Each number is 500 + 50 x the weight over its row's rms, rounded and kept within 0 to 999. Layers, rows and columns count from 0. Numbers have three digits each. The size before them is the row's rms in percent of the matrix's.

# layer 2 attention value, 96x96, rms 0.0939, rows 41-63, columns 0-95
115:408512476536531464595537440577544464515482504523515522532500502516534516455488541543443625469496455392521496448395535482520520433529451583472400525436481576499431416540476568525520479630539503414477408483507557478549483485515460497449559520488459457439637536484444507472482526520518511441
115:468558429477529413561490454437586528492491508540488492490479515523487465394468544526408477528529415476533546541451590434461557498430474542594494579517509602465531469518532540510445487555526490571498596506529497499514430403511541464471502575473440377602593509536557500456433510478566486528
116:512576512497521453546489530483462493509540471572484505561440501568441561524513569457518422552489557511455510521582447408532564529530548513540598509548539403426494510506617512418559563437522458570394585583534512518500487496403414459468539456506479500574463517520399472450504505499427451507
085:534468581527421495545496487515497559502476570460479576418499558558514516448516542462551573525475592482512515469461396383550494553560475450600540518467506469438476480598536468465440605392509548541454487495569524592482506530461494536519561481489446501520502530388403508436510511500455422466
123:459559466394499525467501506592527434453530470587451595512487513456472511580471569488555518559496474547578486528542449380574405521484512540528501548511500464522549497537536501372479546414559516516408522494511516511490538477609431392513523497503498505502523539439436387402519525511503470522
089:423419469460488543437453445562452491521573414440487468515512485472480419540476481539541503435547467529517529483453474490445385508458448516478421517522562596624570420466466477516464441426492585545507425471445460525505515415592538482525517552519549563523567537457501463579438468504566480578
130:550554477500496431563537473448507412410532546423485505563473468513527554488498588521389592548502433489483551541466561427545477476436505569501500557442552441487507512483536531513468465596538475494395595518539480413479414465560486462483524592493472417525605540479587523523462494469559560491
083:459554556546478359561471523502546453540518545476475575535403548591484531568496496492466562504498548436439566508512515383575449483549493441563579586442465430476525479514528468518553577541528507468398385490501517362481473519551441510508560498502485501524517572451484551455516497522499477459
092:509518462514462518372385502398418458506558430405476487494470408547526475403504486529507611580503539433423479432504515577477471478526467472355523458504528529498511445524527486516496441510480513565517505538464536476532494516501561521441438453504566546555509485489602535536540454494480599568
105:470530476422541578520508450531501533409501528483495549447510502521536548497505610521486542530483464476511404489526589518534441558515554503383452427457468530514439555538560530441413470557553497438451591494530491530519489462462472447503501494515441486510557502350613480497373500531509617492
099:488492515480491505517530520480485398525509528522532474580473584422501520593509517472574513485494490492461593493456387484589562429478544550551536536593482450526519455484469478454542471494397493452478433477493362435475523474504507462519557569494493487491441556624419494605630470516515474534
135:547513477524608520552551515461485435469553557443495458575498547461491504578516545488464478513501339500458541546513467475440455507424486585552556513547478515528540425404525537509550409452467466583428584537467402467430497397495519445564543570507513454458551523512550459558502492442547452524
093:614540483558398560517517453483445424492541463443533416546500472535563476451475493576480525501527476518517547441479493487513615525476483518325432478566557464517387472517550522417444493472490479440522554521513491453440510426508555569408510574493418500557502511534425527566512497547519485491
103:418562474510354446461476617501469473479560452494520476559598398549529570453486524477494578471483537485514539470520460514433337405535506527498475515489536449490472537479499492623509518588530466445465477549556474439558489487564519551466555540488566516497498452441527516564534455493488456560
087:519560522496545487504502593455470570499465509499459527460496474581537556475540498458543536541477641473437499483547491487465562473578547424506596443477428371417484592522487475541533535492525450432499495562529522520477500615393491550475463438511535532491412436489554590449550485441426491476
097:558423496524382471525552550445418465524530519408549499517494432483509517467493516498496638565502519420468560400409491564478477483492480567438503462429595416540425458528451531570512539524472506465455442536595495472519500539578559600475550535488491509521500468445504465576540450479535533576
098:504589553470515443473541561447487440525473423588500572570478503517483550580474494503467536545499527487455495464546531456532476492506485519486551590401426439467534523521466493483565585555560439366434384504496563459596466598556467461553453496497529486419497500499464546371534521551484500502
089:524455541525506504523466466455509452462492456542514509474528552527395416456484495476556433475512456510496496501457513447485468551433381477552464516405483649542576503445517484502503588531493589617528496470470412524526562368554501507530546531496492487633503575444441454540503505480524433542
137:468429527558513485399526519559472579572497453500466420523522503475462463540491421526561501437503533544544511492465419553474496533490485474486471449576571383497500437520482526471559488297486483468529476513468582516461536608472528505473461491501557596488449454539350532495469522516504491469
118:543481534555419508618584516546425398537535522451488524534565506514510492449512517440475543519499476506460519472477510448552639472515401457592520466484487515535488434526456511531525524524388531557459398528546441493451516542544496530478553521495477573442503497509408401563609476479451414544
084:487441475479479541492548451630590512500459488562538485530557496387498495513459500563477410457542397565571483523512550542532481533467492553510404532511456625567447475457463532478465448553486545524605521453525472529571536480619498508491502496492438407510588475503430397487474517480554471482
093:467604474543480397432431486363516426430551526454442514450490453570519498403501471504434489498496591506456483501541560450481509495460496467525545564426545522452579566518560478540453524582563480586449549536489539450530418438464527489450435567491506482519490534476597610484493508530483565522
098:380447510499577565587501523539471531577510556462516474487516501484472513441488497491501457448501402485446533516476459502490494499463387517537444534595531483538416398561523510464598531477538521646546525479505504500474507407522506514599602572509574442503497523417458429474431488464536520557
# layer 2 attention output (transposed), 96x96, rms 0.104, rows 41-63, columns 0-95
110:488395477438482503481553532485477396566567544465580510487456436423609513515511531495496454472548497581513391417495440531493485451519520511574441454590539520462534468615446498499471603469402562527519474472546396526555508567485410507465561480531517477536476522559457534528551490440550473519
120:453414510512508561426506510457499534485528518480491475480450411477508535612359484559519457531551473529428413520453431476538524417493477491544471513556509471596494514504477514452523626483466468456470564586501501516566618478490512498438487425462457536431461500543504555507557565567469531632
134:576464403515511602507491480440435580453475489585379461507518451499510490649523416452435482446438502492518516456422511522532507502515503518567573535484460563577495535486533566496428496463520529525494504552544536490529435404453563562509524472482524506528486521531509446493403584380468578511
110:591504483532486540511510525496477522425530553507465530468495464460538489522462458484481517447548525571471548441470586551520490567560420507557536503524441504559530473559528549482429554445425606478486465548600441482586425417476569593493532426419518460510440494474450440522386512405421584490
134:510514448537513476485536462449459598440512481483461520579470540542545423555522456438494542433535539536495490461459536492565490450479424515402585555453485499490452463415563496542493527478540544568527377551489520516580482473536576572453547524432524549501482425414491419486533516361466561601
120:448584548521499398480478521541529494514506452442568579490450507556527499424529565504512559539652438507534451539591482428513482477391443499412484469469518482480471469466524438562522543549530448443509474488444564483500524590533478515406463526441515513448513466402511501534615415579542507533
121:469393482473521538420506577419473538504481486482461499537392480439529559549470464514476451502512473522425428445455445522509559440520516496553451591537565596559484549505467509455555561546440483500432586564406438543482563533471509495583510543478493559517449477529525525468563536375585525585
094:515435437536520557494483548404481552456530515577530498571484476446542475491467429442403499428496450571490486450449493505541464526522403506531513536544491609544479478603476561503490541467416568499481478482560525508525429444472583605529542410447536534569456475471468499586519500369481578457
099:457532479474497484468459570476444432579480470539445537457470508471497596446548500505531519556435417471511495557631404476406544555482534524530389487521556506455550594556488510469535486577576483406532522461475555440441492514507393448504447550557538499464473532488562580542451533562560438473
101:532474488480506492445524495412540518515450475480458485540384567464544535511562512540564497453325575460519456469495527548508590498553476494469554474507528466517544593534486485512519509499457587520479489593452342475482463463496444411507509592566549520472463538551488450429410544481518511574
089:551539458467472482581495507573518520509522541481501503521541501556434439459454448383355506539565461410542430419509541434530508471461572557504563639469483571527406455446533474484508466478516439461467449433483508488509493555514554632545515527546457532524547540473488469539507429430525492444
124:521521480521508424473540540528559565505455466425496522460545551576455543490424543501545451529562504464471501511448490474571491404437489522475568586481492541604463495434477482513517435505453461530444592552330468498435536570457548554484466525496434471522532463542530455455605550457598588526
087:527467458452516482394480452575483425558451452426505598515404476432474609521538483500453502575632538430521439460605527547422558542434543485531513503467501554400549499456501504470529613495544488460508476514488463441511484527535471442446505510540518538471482546509518575515531561566603473501
100:474553571494445517430418505469455454494610469524458523441434488493527539464596563447483439427479416529502498530525399515514535530481496523474433525445584522385512537562491545557536484537521477469526560409529590512465456623493490535561563503421540471447464451477556545558549433423519446471
105:572468450485504613493466507450452481478495537598429445471579495454471485528501457492496485418337522493469586511456510573484523560599533518571516518535478525502551521583462554455468432497487565514496533486553460495496465395478515511599505496558514439539501524573526499486378560438434496409
103:444536559479494472508415564555506390497540527513543529411423495485496532416529512490458485550622392501478491469579476561478535606461563475534468525553615528414511488570474466465488509513501493380526474470504493479516539641472507491510532582463520478506456495450493578510527424519512421433
117:429466407530575535489527462380423581468531520534517437589513523523517444527521430409475516413447528522516518478454457541535480458524463515438498532532525531401498471498456537498517432467526611566543402487524509551522494478518583525532571540507524520634501406476502484509558567383466484475
108:502534577534516424477527479502545567499531496446584537521440512574480509436479532474492555521710444553534485525579489432575464475399405499446525461502504473476457481514547463529488549483507473484491522498500516513524508515499549516425482420370492472463477419409442482520558464583508592550
128:476549405485427539584500503504501414505495482570490530475603456513542433572550509570475492544539488495541572498482530532389470573473547484508462469409450545545544412377557512527449479492539492452578445470537619438472478481549471468453440553487523507506576597475547522517488435534500449413
114:539500527504507470568504577600516523484485530470540544401597452458503476472461450387423504506645438567511480435572507508548430548461560524536501492529494497445518431559486515526460510502465486501490519468534444555558434658459468579475534507475449435528517511398432457515434479487523577491
100:435484602525509401514520441609558487502511483402573487492501550531490489468492556533538468547608535505513434507518528461507456435460507491424473461472510404407441482446522446535530558494546444545518455467425527521513581610530470424436519514488491542449488444483485508475635448584553464576
091:475470495494520593405465522350434549526500503529452490572448423462529573487449470484491516488473464496454480564506382466482575477542456466567395487520533571568544590552497555440539541521509495471443612500543558537474478414498526499582486421478514549468465476509494561516417592484474514555
099:541555522517475383465536516448558506507474507556585532422479536494511546597461530446607445495570469588519481455492498464468437490447497522504498450492488518633516480519520566625429603438408508497476458515517375458412529541485521518451520420454489435522546476520465451469542484550492566512
# layer 2 attention query, 96x96, rms 0.134, rows 64-74, columns 0-95
115:574476553534550571568534515488537579463500510556513450548588523508479559468570496485556512477464527503529443543538582511487538472564558519547555390554532550391411432515459521460494565554504393508515618621560455445502505535447463490535483429486554479473476459570442450478506537436428532486
109:485532425493470495540462500534489557501527530410406493542469502484550555477485460522489593454500490394474559435465443456404492475469415417563523542493490490566542486504412493600463446517568537425479424426539538428519451550484554436591533516540496584389526468449556484532550439519492420471
110:566531440477606631626481488499562518489488587516493489526432582457507555476496433543581446542480481479475439503519424482560531484490439479553573519537426546465522483493476468535490533529525501497475483453630465424460618478484448435647477446516520465455466548473483509481468489463491502427
140:508558394433461418467497556526524472503491495424488545522481445501543415554418523551467539495515459507528535433487520451408471521454468415519483560392485530559592514472413483565474476459541606487445436379426519541477485543549589455489475501519482540446486490516570539502558451576539430573
129:542518469411462534546512533578599544520425602488531544527422561496492470566456516509551439551465539550519447495561451497520539552552418470543538555530419541432473577540511451510468469515510568548514449444550491504450591394539496516557420413478462431507426591477496581455444470470476454453
143:510534407429480428484483550509549482513477546486497556489465520449516453507426451563561537515483497492551561462452434490444501529514465422538507558399462544557582517513420418562470459470467621476508416336464475496449511528573586478517449484546466464447488512495599549508585467532506421522
166:472479572560586530522534448450438485514565435519475462526553458502450517480546525469444450458518502512440474531490572531578471437461542563438480458570550429486440497467568559414529564523516377531486529661534544503510448511431449537468540536484520550535550467533385420514436554536522576525
082:556495514489401483563506525501524568537447561536453545554406537461427444504445459504608465517444562582539497479560401431551559559550432465451528547513463533472474524552512425492505502499469630520486417462524473449526505368549522552495481449534499473487486555400484555440488431500422465502
155:520549409439404470522468555559573527507432538467556545533458528486539478508411451519543527544465484516570532479528431429446538539518402403534521558427434574522541480522436457597469445483497610480501465368494489497500523462533557467562490455541476438465486534469601567465508423479477457459
098:422500505532614520542465449461431418572567405450457547511522460510576517413476506498489548428404448474433535542497558496546437433455509549532489504562522473566510473430492538484465463466482394554473526589498547475564464553508503530488521568624470517532536471468448452501442501551406554580
106:481528561547552553500485498445464488563543526534433622462453561516498503410461493511582543482371535469484487476462508546505478472556540573508523453558509464497475466527525473496483457434412396535474511621504513352569463505489474547472492543618495487552498479499447507451526475487351472520
# layer 2 attention key, 96x96, rms 0.131, rows 64-74, columns 0-95
135:462436454428463474466428491546473465599531534464514541491484554463510430511430492508539514473518476491534590467389472472490534561501435480435441582501480523615518460530515491471495429468490661467525423353501513569539542437490498499465525477520365544539491570439491504514499503499511450571
089:490497502544357437420435619571430513492505466533515425514533424533492479568500510479583598528480555554531550540465491492475412489539548593455442559479487508530529530505536430488456499432434499424530428522523530502459470604535512572433538473510480528517560406472492534543611481503464549462
106:568561558601466495487519513427453547500517417575518437581532485564490551459574466455459493524491535488548475558507510572529469415523531449454481478580496480445533587567543529503458582517545352507483518594477543469515529544403488537437465448474543484538470399596470524515545535486478527406
164:578551507497523531503489461425543545480504450442509509483421387545536464402486493558475549501497474453454470378543547455444470494465449356542555455511497558484567510393436502573500569503528460507526538534464583487530440567472577504556439609510546502423526490549529509563473485583557492509
158:514486521518560511502491516479530539508513468441508496545431483559498403437489429520496485459509507499479527418541599502483402438494426396490555443496564504439533530349438458566488581509567433483460533530472529477498439546501560527545453654478584532469552477540545563576462498559567491540
115:434573536476532547529481419505584491501493570422489519442483449447558504468437464620498545524466490504414478432513469489406495504385459481595544497488468499528510482379437542498465468487511545496534547482521496453420501510512569511583428618581523469455601540462542430521473478590505467476
120:531355503530484449498556612465406542525518465536443532534501588585455468513574500416482476457540526492531542526450544487567500512638534472447470490492536523468461538596526446535513530542429482486435434520474483520580473522446455540435566390410490566522437451498501568486522503449488512555
130:525511523504533520545520510468532514540499523411509520496445529522571461436463374553469553468472482538397548425522556510485487469454373373579554518485504502507518527394397486571480493476504536470466514478498528432464472558530597569578418632551502487467574518476550529543482466524505446547
102:498612524485489541458452476505587502487509537467541480481452404468531514453373503602501521504396469459467526455566433506472474529368470481580498497553461462540506474394488556469455443447539521538555539523538534480426510494547540467535424556686478451485527527507488451520487457541478487477
128:497424540566469534450543478507418485525552493459438473439524538556440509514601499415472506481597490444513445562484459559596568505631535505519427506478475549493508535609556411500552560507343484473503444538477476416515460530510453566506514422420519562549518475511460459523463539485478499521
098:469545538531470529473561447544493452497533572465465517404524500511488491543543496428469542544508527481465395527481486575583608465646523508548469530430438549468509558585501381479521597507376482488520428506512477384424499523521480529570461434459520492558554504537447436543505516513477470497